config = dict(
    d_model=320,
    n_head=10,
    head_dim=32,
    d_mlp=1280,
    activation='tanh_gelu',
    norm_place='pre',
    tie_embeddings=True,
    parallel_block=False,
    init='trunc',
    weight_decay=0.056,
    final_lr_fraction=0.03,
    doc_mask=True,
    train_tokens=545700000,
)
Each number is 50 + 12 x the weight over the matrix's rms, rounded and kept within 0 to 99. Layers, rows and columns count from 0.

# up: layer 4 MLP up, 1280x320, rms 0.105, rows 453-495, columns 160-239
# down: layer 4 MLP down (transposed), 1280x320, rms 0.103, rows 453-494, columns 160-239
up453:49 60 37 53 76 19 47 60 35 34 53 54 61 38 27 50 32 56 44 52 54 35 50 20 41 23 56 76 49 43 30 39 43 53 47 37 56 33 46 59 50 63 31 56 54 60 52 46 72 41 50 34 59 21 40 66 82 46 37 40 52 44 59 49 39 30 61 60 33 49 38 45 54 68 66 40 61 28 41 62
down453:55 43 46 61 43 49 50 33 66 51 62 55 52 43 57 55 51 46 53 27 22 64 54 50 47 52 28 54 53 55 50 51 51 71 54 65 50 64 56 41 45 36 68 50 60 58 51 37 38 66 57 17 48 74 61 35 31 35 57 39 50 53 44 64 53 50 37 60 77 37 44 49 78 28 47 53 61 32 60 66
up454:49 69 46 66 37 66 38 52 47 52 44 47 35 66 48 47 57 65 56 62 52 44 48 64 64 67 53 61 67 60 44 55 52 24 59 54 45 47 32 58 51 63 27 50 17 47 29 34 40 69 51 51 39 53 42 43 41 62 39 70 49 55 45 52 36 47 62 41 44 40 50 36 38 21 58 24 55 67 59 38
down454:54 47 62 61 47 43 55 38 47 58 49 40 49 29 55 53 23 74 30 68 59 61 59 45 43 27 51 53 63 53 71 38 61 74 48 34 60 50 49 45 39 42 29 66 52 53 49 55 65 43 70 42 54 23 54 52 73 78 23 37 53 65 45 33 53 86 59 62 43 62 40 50 69 54 51 67 46 64 39 58
up455:52 37 44 36 36 66 51 52 43 49 52 32 61 59 50 57 35 65 75 37 37 50 38 47 31 49 44 75 59 54 54 61 40 35 49 33 54 51 69 56 75 52 55 47 55 57 35 62 66 75 25 49 34 40 58 60 55 57 49 62 30 59 70 73 68 42 62 39 52 62 43 46 43 62 51 55 58 51 70 59
down455:74 49 65 49 73 52 54 60 67 46 61 47 43 60 44 49 57 52 35 55 50 47 53 37 61 68 53 34 50 41 74 64 69 61 52 54 49 44 64 37 38 61 50 64 59 46 56 43 53 48 55 49 49 51 47 39 35 30 45 36 63 41 47 20 40 40 56 37 42 45 64 46 33 53 48 45 55 34 44 31
up456:48 40 60 59 51 59 47 48 40 37 55 48 26 32 59 66 46 56 77 48 63 42 51 44 54 67 66 46 58 45 56 54 32 57 29 59 45 60 69 62 51 62 50 48 68 67 23 52 38 63 43 51 24 27 30 41 58 68 64 24 48 36 39 52 60 36 55 50 47 44 39 48 44 73 52 55 25 50 56 28
down456:53 62 37 38 33 62 56 67 58 44 54 52 42 26 35 51 37 69 70 48 33 35 54 58 30 38 43 50 58 51 34 64 59 47 67 32 47 57 62 52 35 47 50 28 46 53 39 54 48 61 67 34 71 42 61 51 38 39 36 48 63 61 55 41 66 43 59 10 40 46 36 50 36 64 56 47 56 46 37 58
up457:42 68 50 47 47 69 68 48 45 37 62 39 41 47 61 37 50 40 54 34 31 56 27 43 46 60 35 51 74 70 46 49 52 35 67 40 39 54 45 51 45 41 45 65 36 58 45 50 67 44 57 49 46 44 41 44 40 49 76 35 50 58 58 47 53 45 48 44 59 55 37 53 51 33 68 64 35 39 45 38
down457:66 47 48 53 54 53 51 72 38 57 48 51 45 57 32 70 74 62 45 58 80 54 45 41 45 43 65 48 53 45 70 44 50 61 53 59 67 52 45 53 53 49 55 46 53 42 68 51 53 49 48 48 53 51 48 50 65 61 37 73 58 72 34 54 55 54 74 53 36 29 60 43 33 58 48 32 50 53 42 53
up458:47 37 44 72 28 53 56 56 37 65 36 28 37 53 43 48 31 56 62 40 59 51 47 51 41 43 34 54 68 46 42 48 47 51 49 48 72 37 32 48 24 64 57 58 48 57 47 30 49 53 50 43 44 68 41 55 38 33 51 44 47 43 36 42 38 29 55 31 60 26 52 45 71 60 51 70 58 52 62 50
down458:43 29 48 41 73 47 62 36 53 58 71 60 58 34 64 61 67 55 56 44 38 43 39 40 72 70 65 60 43 56 51 26 52 55 53 67 33 41 49 36 50 63 47 42 67 45 83 45 53 57 38 76 50 64 48 31 49 39 69 56 63 55 64 44 61 49 46 67 50 76 50 79 48 50 45 54 43 45 63 59
up459:51 52 36 36 47 44 58 55 58 44 53 56 49 62 33 64 51 53 63 59 56 67 68 65 58 35 47 34 60 48 61 50 45 41 75 25 75 53 59 57 53 47 59 24 48 32 50 50 29 37 24 49 56 66 71 58 46 54 44 44 44 43 43 76 63 44 49 46 48 37 44 46 42 57 66 26 58 68 48 30
down459:53 51 29 35 51 51 55 55 37 48 57 42 57 54 46 28 35 50 35 51 56 54 35 53 46 63 31 56 51 53 46 33 52 56 48 61 17 45 45 53 55 41 54 54 33 33 35 44 44 34 30 38 33 32 60 38 53 35 36 55 50 63 53 37 47 63 44 50 37 60 47 62 65 50 47 49 48 59 36 68
up460:53 49 39 42 52 65 49 23 35 52 38 63 43 59 48 45 56 38 39 43 40 48 68 37 33 49 43 54 28 40 74 60 45 71 62 41 51 37 63 36 66 66 59 67 42 36 46 85 50 52 44 40 34 53 61 81 28 64 40 40 67 42 47 67 50 55 42 44 54 59 65 38 48 53 67 49 55 44 36 43
down460:48 35 59 46 52 33 33 42 66 42 54 37 35 46 38 60 53 64 52 59 39 28 21 69 62 57 51 47 58 65 47 50 62 57 29 42 52 59 44 46 49 35 34 67 37 30 39 33 61 31 31 57 54 46 35 39 39 43 45 56 55 55 36 37 25 52 61 70 55 68 33 50 37 57 43 27 65 52 59 66
up461:64 53 43 53 33 45 56 58 73 57 24 50 51 36 38 62 43 58 69 65 66 45 58 67 35 35 33 46 44 70 39 52 30 53 35 33 19 51 55 58 44 45 54 26 58 66 59 42 42 55 40 60 42 43 63 35 52 28 48 44 42 44 44 61 53 28 50 39 49 47 56 37 58 47 42 27 37 68 55 55
down461:44 58 37 27 56 61 58 70 59 27 66 50 25 25 54 63 36 42 51 45 38 39 49 50 71 62 54 60 45 55 50 73 63 51 66 42 53 69 39 38 63 53 50 56 41 51 51 42 55 40 34 51 46 81 29 66 43 57 53 52 55 41 64 33 42 66 74 49 52 55 46 35 48 40 52 46 72 39 60 33
up462:38 54 57 53 54 51 40 50 69 36 49 56 69 49 39 54 59 60 45 67 69 33 40 52 53 34 67 59 38 67 47 40 43 57 48 43 42 48 49 42 57 39 55 57 35 51 50 45 62 20 33 25 42 55 38 53 69 26 53 65 49 34 51 42 39 51 50 57 65 65 48 53 56 52 49 61 34 56 55 31
down462:46 31 38 33 61 39 45 60 37 71 52 63 46 53 57 59 50 51 41 55 09 24 80 41 52 48 44 66 62 24 44 55 72 52 51 54 46 50 55 46 42 63 72 50 74 56 43 49 56 67 57 72 33 59 54 41 45 57 72 54 58 63 57 54 39 64 38 50 47 39 50 29 47 40 49 48 66 48 31 51
up463:35 41 50 63 79 55 45 54 72 64 68 40 56 44 50 47 64 46 45 48 62 41 27 50 35 64 46 40 68 43 43 53 46 33 51 53 60 51 66 58 68 37 59 55 41 37 47 58 25 52 53 58 51 48 42 37 59 54 63 45 69 53 60 48 80 67 56 54 25 41 34 53 56 73 33 47 38 45 50 23
down463:70 50 56 53 79 39 35 48 46 34 50 68 53 46 35 56 47 60 82 59 49 44 66 48 54 49 44 58 46 63 57 40 64 50 59 32 61 61 24 40 32 39 54 49 43 92 57 50 53 52 60 60 73 41 61 40 57 44 38 78 33 41 44 60 55 47 52 50 58 49 42 58 44 50 43 34 59 55 41 45
up464:55 50 58 41 18 47 72 50 61 56 37 37 58 74 73 33 39 51 30 38 50 38 31 39 46 57 49 60 51 65 51 55 48 36 48 63 58 46 32 65 39 53 45 50 48 74 56 66 35 36 42 32 56 13 42 57 38 22 36 56 64 36 46 44 39 34 75 22 35 25 63 58 57 51 34 42 24 44 64 43
down464:45 70 42 65 57 47 47 47 47 34 57 36 66 57 58 66 48 56 47 52 36 60 64 27 61 75 23 45 35 69 50 53 36 47 52 27 46 70 49 40 47 53 58 46 46 36 46 52 53 50 37 36 80 75 33 56 70 57 43 51 15 58 51 44 70 48 74 61 41 59 57 65 50 49 49 57 61 73 50 51
up465:48 55 36 62 57 55 75 68 66 67 52 37 58 76 54 63 53 43 56 60 69 55 30 59 43 55 48 55 35 62 41 64 56 60 56 29 30 29 50 53 50 47 58 52 60 41 62 71 58 45 36 39 40 32 55 57 44 41 46 34 32 54 69 36 50 50 50 59 75 56 60 39 45 75 58 45 45 56 63 48
down465:32 57 48 42 41 59 27 59 49 72 27 56 59 71 75 56 33 66 38 47 46 47 43 47 62 52 59 33 71 47 42 39 48 59 56 38 52 32 41 46 46 34 47 42 54 54 42 49 42 55 46 18 49 54 79 48 52 48 81 58 35 50 60 62 71 66 54 28 75 51 76 77 59 51 39 69 47 54 60 56
up466:52 05 27 38 67 24 68 72 39 45 31 41 37 68 53 50 58 42 65 45 58 65 62 59 46 30 63 52 50 33 53 49 49 71 40 21 56 65 52 43 81 46 48 47 44 58 40 56 22 28 24 44 56 64 43 56 48 54 58 49 42 69 45 55 39 56 40 36 46 71 58 56 48 35 67 29 41 67 35 39
down466:61 37 66 45 65 36 40 63 45 49 52 45 49 31 32 44 47 42 62 71 33 33 41 37 22 66 43 48 56 55 41 60 49 52 60 37 63 38 66 46 34 75 51 40 39 68 47 45 59 57 68 47 46 46 43 43 45 22 35 39 52 18 45 69 62 47 67 45 58 62 54 50 57 37 58 67 51 37 28 65
up467:42 33 51 46 52 48 67 45 30 35 41 54 40 69 28 60 58 46 39 41 59 40 40 36 38 44 42 53 31 45 35 50 62 53 40 37 62 29 64 46 68 53 58 42 41 64 54 57 69 47 51 41 86 47 46 77 28 44 62 71 51 59 51 34 70 54 48 29 49 54 52 36 25 44 56 62 37 32 42 73
down467:57 55 56 41 54 67 65 50 38 63 41 58 41 36 75 24 55 25 68 46 34 48 59 48 60 44 48 59 62 40 45 33 31 46 31 54 57 73 34 56 57 52 38 54 51 55 52 53 57 60 53 76 42 36 45 46 67 68 44 35 22 59 47 58 50 62 61 44 56 50 19 55 43 46 48 37 41 51 73 46
up468:58 35 58 56 53 53 47 46 65 62 51 40 49 54 55 48 34 58 67 48 48 34 47 62 47 55 62 44 49 30 34 42 80 21 32 35 42 68 68 60 36 60 29 49 44 49 66 49 42 53 61 45 52 39 38 67 72 35 32 28 63 51 74 49 51 38 62 39 60 34 53 52 50 53 54 55 75 42 65 52
down468:38 37 32 57 24 83 38 56 39 31 51 71 50 32 55 46 49 58 64 31 56 56 42 54 43 35 45 46 48 71 59 65 72 30 36 41 46 41 48 60 50 47 54 52 57 54 37 35 61 57 45 52 73 53 43 40 18 62 49 59 43 48 50 32 35 42 39 51 39 53 57 55 63 49 66 66 58 61 64 58
up469:37 56 81 35 46 47 61 85 35 65 52 59 32 24 54 48 37 59 48 32 32 43 56 45 62 46 55 62 45 37 42 30 44 32 33 46 40 36 49 63 23 42 49 68 54 33 76 33 25 33 61 32 19 52 50 78 48 56 63 70 58 35 58 53 62 33 32 60 64 45 50 56 56 48 65 64 61 53 43 62
down469:52 75 50 48 51 57 61 26 53 35 46 36 61 62 38 51 58 39 70 53 35 52 63 39 16 60 36 47 59 77 43 37 54 55 56 62 68 61 52 42 61 70 55 29 62 81 11 44 72 56 44 50 65 52 37 55 43 34 61 35 38 63 21 56 38 54 72 42 45 43 32 37 40 27 34 55 54 48 49 42
up470:36 53 81 59 35 43 65 51 54 20 54 50 59 37 51 25 55 35 23 70 28 47 59 58 53 64 71 41 35 41 31 47 93 58 54 51 34 73 29 52 43 58 66 54 36 50 72 64 48 40 48 34 56 64 24 53 46 49 40 56 95 50 64 54 35 41 44 61 57 49 42 47 58 40 48 41 54 46 44 16
down470:61 51 49 41 54 63 49 49 64 63 29 44 55 50 51 77 39 53 55 22 62 23 52 35 47 53 50 41 63 52 80 54 54 53 51 35 61 31 80 62 47 50 40 37 47 56 45 36 36 57 52 47 78 28 32 53 43 53 48 32 59 48 43 42 44 59 62 43 43 35 85 54 53 44 38 71 46 55 57 70
up471:54 43 35 66 58 33 63 67 54 63 40 50 58 40 62 43 60 63 52 39 63 38 60 49 37 51 57 44 50 58 52 32 40 52 50 36 62 65 67 59 41 47 55 53 43 38 49 68 51 58 56 49 57 67 52 42 40 55 60 45 47 59 39 41 41 48 45 35 45 55 55 59 54 58 37 57 46 51 53 61
down471:60 49 65 32 52 51 46 45 50 53 54 49 45 59 42 47 57 39 36 49 42 63 50 66 45 54 40 43 48 49 46 52 58 39 49 53 45 67 48 37 59 62 49 55 49 61 43 40 52 36 35 54 39 29 60 60 45 25 54 50 61 36 50 40 57 45 55 57 72 39 52 53 42 51 47 37 52 18 44 62
up472:49 66 33 64 40 55 53 38 51 53 53 44 56 58 41 59 63 76 41 58 51 41 29 44 36 57 38 70 52 30 61 46 52 44 35 50 40 33 54 44 47 39 60 62 49 49 72 59 32 60 55 52 45 33 70 60 54 35 66 50 56 50 46 42 50 47 51 35 52 45 52 63 35 51 38 48 48 41 57 50
down472:50 56 51 43 63 53 47 61 41 58 52 70 47 45 45 45 65 58 56 45 32 55 57 28 59 62 61 45 45 53 33 46 49 57 65 58 65 49 44 46 35 52 36 38 45 44 28 49 52 47 53 32 34 49 28 36 57 60 44 33 52 54 53 56 54 44 41 55 37 51 71 66 65 68 54 42 48 52 74 63
up473:63 62 43 49 62 29 36 46 60 36 53 52 51 51 60 52 49 31 31 42 50 47 48 53 35 72 50 43 18 63 60 52 53 52 60 37 36 41 68 68 51 61 39 63 67 49 52 48 53 36 55 57 55 60 58 44 48 34 36 50 63 55 43 64 58 44 50 54 43 39 60 74 52 60 40 71 68 35 41 34
down473:67 41 36 41 51 58 43 24 54 53 49 53 29 69 36 45 74 48 38 47 59 55 70 65 67 56 63 54 64 63 41 39 33 31 68 53 36 41 43 43 72 57 64 51 33 70 37 58 49 52 50 53 44 54 39 46 70 52 51 55 30 57 41 45 58 40 45 70 43 63 48 43 35 58 51 35 31 58 39 60
up474:59 45 41 47 64 43 44 53 34 25 44 49 58 35 58 51 54 58 61 44 40 52 62 61 08 51 54 53 51 40 42 57 31 41 65 49 32 49 60 45 43 48 67 43 40 59 46 53 61 72 58 53 53 55 57 42 44 52 42 56 46 47 51 69 49 47 52 66 46 54 74 54 46 66 58 36 44 65 48 59
down474:55 50 66 59 38 48 57 44 40 54 63 54 60 61 47 60 59 45 48 53 57 55 56 45 59 63 51 40 55 46 41 51 61 81 46 51 56 51 53 23 37 47 42 36 63 54 56 46 50 45 49 45 58 40 51 65 43 54 40 48 49 46 49 29 51 41 55 41 35 37 60 42 33 49 47 53 63 49 53 49
up475:49 45 41 43 40 44 56 59 44 53 51 42 52 65 47 64 55 50 49 48 56 54 46 22 45 56 48 55 46 56 37 46 33 50 61 40 63 71 48 62 53 42 65 50 57 52 55 46 60 67 31 44 61 31 88 60 46 47 43 72 35 58 32 48 61 58 37 56 51 36 53 67 50 65 35 32 54 46 50 58
down475:49 42 46 65 32 43 40 28 53 40 55 44 52 47 60 55 50 63 73 41 38 72 39 37 54 55 40 42 35 60 49 52 68 47 46 55 44 59 68 36 64 42 45 57 49 51 73 60 48 57 44 26 31 60 47 53 52 54 53 56 48 55 80 40 55 36 51 48 46 56 51 43 43 56 51 58 49 52 49 62
up476:60 37 46 58 71 39 32 31 40 50 61 36 28 31 50 20 45 52 62 38 53 52 31 77 62 69 48 31 64 47 48 69 54 37 47 62 40 61 47 46 36 50 56 50 56 31 66 43 52 67 66 46 49 53 30 56 56 40 43 40 41 53 51 41 45 35 41 72 37 62 44 53 63 36 54 64 67 41 68 73
down476:41 66 42 49 49 52 40 48 55 44 56 58 55 50 61 57 68 53 34 62 49 40 52 56 39 44 63 54 34 62 50 44 37 62 64 55 46 39 75 55 42 44 51 43 45 45 30 47 69 46 39 33 49 52 56 31 51 50 41 52 57 40 50 58 42 56 58 36 52 42 59 31 38 37 32 72 53 36 52 34
up477:58 47 45 41 65 57 76 67 44 58 68 24 44 53 42 37 57 28 40 25 49 37 38 52 41 61 35 56 44 36 43 75 72 49 59 38 58 38 73 60 63 62 54 83 64 40 45 51 40 24 46 58 38 35 27 47 28 57 51 43 93 55 45 44 38 44 51 49 49 32 55 47 47 40 11 72 53 44 49 63
down477:46 46 56 47 46 51 38 40 31 33 38 52 62 53 73 54 48 34 83 46 32 55 62 33 53 51 43 32 63 78 46 64 72 43 42 31 53 54 47 59 39 76 54 59 48 69 56 53 64 59 36 63 46 25 49 57 61 73 52 53 59 47 63 47 10 39 38 18 57 54 54 45 53 60 58 18 69 34 21 28
up478:53 34 48 62 48 43 52 44 39 54 40 25 44 60 38 53 56 45 44 50 56 63 44 62 45 52 53 37 54 47 36 43 39 53 53 41 32 48 53 59 59 39 55 60 53 50 41 47 49 41 43 67 50 58 42 61 57 72 52 59 36 46 51 37 52 54 46 48 47 56 51 60 49 60 37 42 44 49 65 63
down478:50 57 41 45 32 51 54 58 78 55 42 53 54 57 47 59 51 39 40 58 57 59 56 49 44 57 41 38 59 55 56 60 48 48 44 67 54 61 61 35 46 37 49 45 43 43 44 49 64 69 47 43 64 48 41 50 62 55 47 43 61 43 36 47 53 41 55 49 53 58 72 67 43 29 56 40 45 40 45 68
up479:56 56 49 49 56 68 48 42 49 24 57 55 34 49 57 58 51 52 41 54 54 58 47 83 35 41 34 61 50 54 51 40 54 65 38 57 56 64 73 43 48 48 56 61 34 55 69 31 46 44 54 43 55 50 39 41 51 32 52 58 55 58 60 41 57 69 51 50 47 56 59 57 39 29 40 49 61 59 51 35
down479:57 58 49 43 52 32 58 32 65 30 59 50 66 46 59 45 38 55 53 58 45 69 63 47 43 52 66 63 49 42 51 37 48 53 55 66 38 41 35 50 74 61 64 38 30 53 44 65 50 29 55 31 39 43 47 41 33 61 42 35 63 58 56 51 54 62 46 61 52 52 46 51 52 43 32 46 42 35 53 64
up480:56 47 48 43 64 30 39 52 48 53 54 43 29 45 67 57 40 50 73 59 58 48 66 29 46 36 37 44 61 67 40 34 56 45 51 48 49 54 48 46 65 41 27 43 46 37 51 68 53 57 59 45 49 56 42 61 64 40 63 40 52 75 38 58 46 38 62 63 40 79 38 25 46 68 46 43 50 35 52 49
down480:50 51 40 55 37 64 45 65 60 43 80 47 64 53 54 54 59 46 55 72 54 46 66 55 47 50 58 58 50 63 36 35 48 49 39 47 45 70 41 68 30 51 59 43 62 78 42 60 34 49 44 59 52 38 55 45 58 55 41 39 60 42 60 44 49 37 65 17 60 61 48 53 62 73 57 57 63 53 50 41
up481:75 46 40 32 49 23 65 39 64 56 49 46 38 61 48 38 48 53 38 42 57 73 53 46 52 55 46 65 42 46 50 42 38 51 48 52 56 44 37 51 55 65 52 35 47 65 46 42 64 48 45 60 41 36 47 65 38 34 27 39 43 43 62 37 48 52 34 54 52 57 52 66 46 63 42 50 52 52 47 55
down481:47 47 44 41 70 35 20 45 53 44 53 46 31 63 47 68 47 42 49 63 45 38 53 44 75 45 60 46 38 53 43 45 62 62 40 48 66 56 49 68 70 58 44 53 38 45 68 52 42 43 50 49 59 60 35 50 23 75 47 49 64 34 54 33 49 50 46 56 66 54 61 21 62 50 74 75 46 69 46 53
up482:52 48 49 52 67 31 52 40 52 42 40 36 33 75 71 67 52 69 13 39 58 77 53 37 59 54 72 47 54 45 51 41 56 76 48 41 30 66 58 52 57 54 74 49 56 33 65 46 54 28 58 60 54 42 61 52 37 36 66 63 60 43 45 57 46 44 49 60 60 51 60 28 50 56 40 65 59 62 39 48
down482:62 27 37 55 62 57 66 51 57 39 45 48 37 24 30 51 46 44 25 46 37 39 40 42 18 66 52 52 65 43 40 38 52 73 41 36 49 41 45 51 30 35 27 63 59 61 44 56 43 49 53 39 64 49 45 51 46 37 46 36 55 53 77 37 44 43 70 33 42 29 52 55 46 71 43 49 40 49 48 53
up483:66 64 54 67 54 17 58 59 43 68 42 60 45 39 50 46 51 19 59 28 47 44 40 66 54 62 41 53 18 30 51 59 34 61 40 50 60 34 48 35 49 59 44 50 24 60 40 58 45 65 70 55 32 51 57 64 37 45 72 52 49 61 68 58 40 36 70 68 45 52 41 50 45 30 59 51 48 38 43 64
down483:46 47 41 62 46 58 56 51 22 36 55 39 61 60 56 45 51 77 54 65 59 49 47 30 74 53 34 50 47 58 35 26 54 37 58 69 47 51 48 71 65 43 54 33 51 53 61 50 71 32 43 40 59 43 40 54 55 61 27 74 72 43 61 47 70 61 38 47 57 40 63 47 50 60 59 45 35 60 71 63
up484:57 42 46 58 57 41 37 52 41 46 64 44 59 50 61 43 43 53 50 47 51 41 51 54 53 24 50 32 33 51 72 49 60 63 45 59 21 46 59 40 60 65 55 46 33 65 33 63 45 43 47 66 66 47 43 45 42 47 47 66 51 43 35 59 41 55 57 33 53 57 58 62 33 46 53 43 59 49 49 48
down484:58 48 64 42 67 72 51 59 54 41 42 48 56 58 49 57 50 62 57 56 48 40 52 52 56 49 51 53 41 34 48 49 49 46 58 51 49 61 52 58 47 57 50 44 53 31 58 42 71 68 52 41 47 48 57 47 43 51 55 55 51 36 66 47 44 53 42 41 45 47 51 33 40 55 54 55 39 52 49 43
up485:50 42 43 56 44 45 39 36 37 57 40 35 50 50 42 68 42 50 54 27 58 38 51 29 41 46 52 59 45 48 51 44 43 53 50 18 61 54 42 58 59 58 55 32 67 45 62 45 60 52 36 44 61 65 63 60 48 40 66 50 57 35 43 45 53 44 44 65 68 37 49 25 66 54 45 52 31 53 56 43
down485:46 46 39 34 49 47 48 52 49 37 33 55 60 31 68 42 38 49 59 58 55 50 43 48 37 50 59 59 64 46 46 55 42 43 57 67 57 64 45 42 52 34 34 61 46 17 46 43 62 40 53 28 43 63 62 56 34 37 56 39 33 43 27 56 54 39 47 38 48 45 57 67 32 57 47 66 51 50 84 57
up486:51 49 55 54 44 47 72 28 63 60 32 41 57 58 41 47 73 37 49 45 51 54 50 69 72 59 55 36 50 33 58 54 30 64 41 59 43 66 42 59 58 63 68 38 45 64 46 30 71 41 37 46 27 40 29 55 40 50 43 52 76 64 33 48 47 49 07 48 53 46 35 53 37 53 67 62 58 64 29 59
down486:63 54 57 58 51 56 48 36 54 43 54 57 65 52 46 37 38 37 16 52 57 65 64 55 14 51 69 45 36 58 44 53 62 35 65 40 51 41 62 59 53 44 58 51 55 55 35 50 33 60 56 50 47 37 57 50 47 62 66 47 64 57 57 31 45 63 59 52 48 06 56 49 58 53 50 51 54 57 67 53
up487:40 55 48 52 25 61 49 35 42 67 39 40 50 67 47 48 32 29 68 66 41 59 40 70 60 66 45 54 39 30 63 55 64 47 52 58 49 34 55 46 38 55 63 52 58 57 62 58 46 39 27 71 29 58 57 58 59 47 68 66 57 56 49 73 24 61 60 30 41 74 62 64 38 56 43 75 57 49 54 44
down487:58 37 43 52 70 35 55 25 47 42 53 39 67 27 67 51 57 67 62 45 48 25 68 38 72 54 46 73 50 77 51 56 60 46 85 45 69 60 70 51 47 70 48 42 49 69 48 63 64 58 46 69 65 68 39 24 56 65 47 47 60 58 42 44 49 47 51 58 38 68 47 41 84 56 53 46 62 34 47 36
up488:45 54 41 49 54 34 44 55 87 25 58 57 49 38 76 36 54 59 46 55 46 54 67 70 39 63 43 38 37 49 46 53 62 58 46 33 66 48 64 58 60 50 27 54 52 38 46 55 63 73 57 60 37 40 56 46 40 38 67 60 60 57 61 63 38 61 46 56 53 37 53 56 49 56 56 44 36 51 35 43
down488:43 72 26 46 46 80 53 44 56 50 41 51 37 46 23 36 63 64 46 43 37 55 23 81 54 63 28 30 45 54 62 67 60 42 48 60 46 66 53 46 53 46 35 63 77 49 74 36 37 47 26 49 43 69 45 49 49 35 41 53 70 38 45 73 82 65 67 58 63 47 41 79 54 52 38 36 63 39 48 36
up489:71 52 34 46 47 51 62 53 47 41 55 49 57 49 53 31 42 54 34 54 69 57 44 62 62 50 50 57 54 59 69 47 66 31 45 35 69 61 33 58 20 34 49 59 61 29 58 48 58 46 42 43 56 52 57 46 55 44 34 40 42 51 34 72 59 86 31 67 40 55 79 32 53 53 42 51 83 44 60 43
down489:31 54 63 72 55 35 55 59 49 57 51 56 41 53 62 61 83 51 51 61 46 61 57 55 59 52 45 47 51 54 45 49 57 40 21 49 51 48 65 36 45 34 60 58 48 66 55 60 41 47 40 61 43 59 52 58 62 53 48 36 66 54 51 36 40 45 38 39 57 41 72 56 79 35 54 45 30 63 48 58
up490:66 55 61 48 56 77 67 14 37 68 05 31 50 69 45 49 29 28 63 41 56 34 85 36 65 45 47 53 61 42 55 54 57 37 44 65 41 51 44 38 64 31 53 45 41 53 48 44 60 54 61 39 53 28 43 49 61 48 41 58 29 29 46 42 46 51 47 53 66 44 32 46 72 51 43 49 46 74 46 34
down490:63 46 56 55 37 47 58 91 58 40 67 63 47 37 43 47 54 50 50 47 38 54 29 51 56 44 50 43 47 65 63 38 58 62 68 44 39 41 55 84 52 72 62 45 36 62 52 62 57 45 38 47 47 77 62 68 56 54 51 58 74 64 60 61 51 56 60 43 52 62 39 52 35 71 55 60 62 47 56 42
up491:66 46 49 55 56 67 39 49 44 58 63 35 50 45 65 69 26 56 47 55 58 44 46 18 35 68 58 56 36 54 39 42 42 49 42 51 48 68 55 51 67 40 55 32 50 42 38 38 36 77 55 51 54 51 43 49 67 52 54 37 36 67 34 49 42 58 41 51 36 31 27 28 43 36 58 20 46 56 63 30
down491:55 49 34 58 50 56 74 64 59 25 43 49 61 30 37 51 56 32 39 63 58 51 69 64 58 37 50 51 49 63 64 60 55 65 34 58 34 48 46 48 50 60 63 56 62 53 52 70 67 54 45 28 39 56 56 42 53 71 66 45 67 55 47 43 50 58 65 54 47 53 63 58 38 41 51 50 34 37 57 61
up492:47 51 48 62 32 44 60 53 69 68 43 70 49 47 68 53 59 43 65 62 54 46 49 37 40 43 60 41 52 51 48 37 39 44 48 57 57 52 66 40 56 54 48 55 49 52 51 51 54 55 71 47 41 45 46 69 41 30 36 50 61 47 35 44 55 55 40 43 38 26 65 37 63 55 43 69 38 69 54 45
down492:66 54 47 44 65 39 34 50 46 35 60 27 69 61 39 67 51 53 60 41 38 43 53 35 71 41 56 32 57 53 60 52 72 58 74 30 38 63 44 50 58 53 56 56 58 38 62 56 44 66 26 32 32 52 48 35 29 55 71 30 59 56 39 44 52 42 57 75 48 48 47 64 47 48 45 35 55 46 47 34
up493:52 51 43 66 45 71 43 46 36 80 60 52 45 64 68 35 44 45 35 36 56 49 47 70 52 52 62 51 43 65 37 38 55 57 35 56 46 51 45 63 74 54 35 50 55 35 39 33 56 64 29 42 44 49 48 55 42 34 56 58 66 29 21 43 35 56 56 36 62 57 62 35 47 39 42 38 34 45 45 52
down493:70 26 58 21 44 42 66 33 44 35 43 55 54 58 39 43 63 54 53 35 50 52 45 27 49 73 23 40 53 20 60 47 63 61 35 34 55 51 53 55 69 55 65 67 42 59 51 54 67 26 38 54 66 63 33 28 54 28 71 40 33 61 68 56 51 61 43 47 42 57 55 41 64 41 73 48 42 58 64 62
up494:42 46 42 43 59 62 31 53 57 61 25 37 49 66 51 64 63 52 35 50 54 43 61 38 29 35 59 53 60 47 51 27 52 33 79 70 55 52 37 53 56 57 75 44 48 60 34 38 48 62 42 55 53 27 47 57 52 47 65 71 65 38 56 53 60 52 40 61 56 54 67 57 66 42 48 47 49 50 55 50
down494:60 60 55 47 40 53 71 52 23 52 70 49 74 45 66 41 56 56 51 68 58 30 48 53 67 52 41 39 43 48 45 64 45 54 46 30 56 40 72 41 39 46 42 48 49 49 62 44 53 54 46 52 36 73 52 52 63 40 60 39 65 59 48 48 41 47 34 52 56 41 40 50 90 57 54 77 48 68 56 68
up495:66 39 37 47 47 46 52 74 25 42 62 28 63 23 62 56 59 49 48 46 62 68 38 57 59 55 54 60 45 71 49 58 70 35 39 56 57 49 62 66 65 51 82 27 60 63 34 52 36 52 45 47 59 60 62 69 30 43 60 46 39 41 42 38 53 58 47 56 33 42 60 61 54 55 55 75 56 47 47 50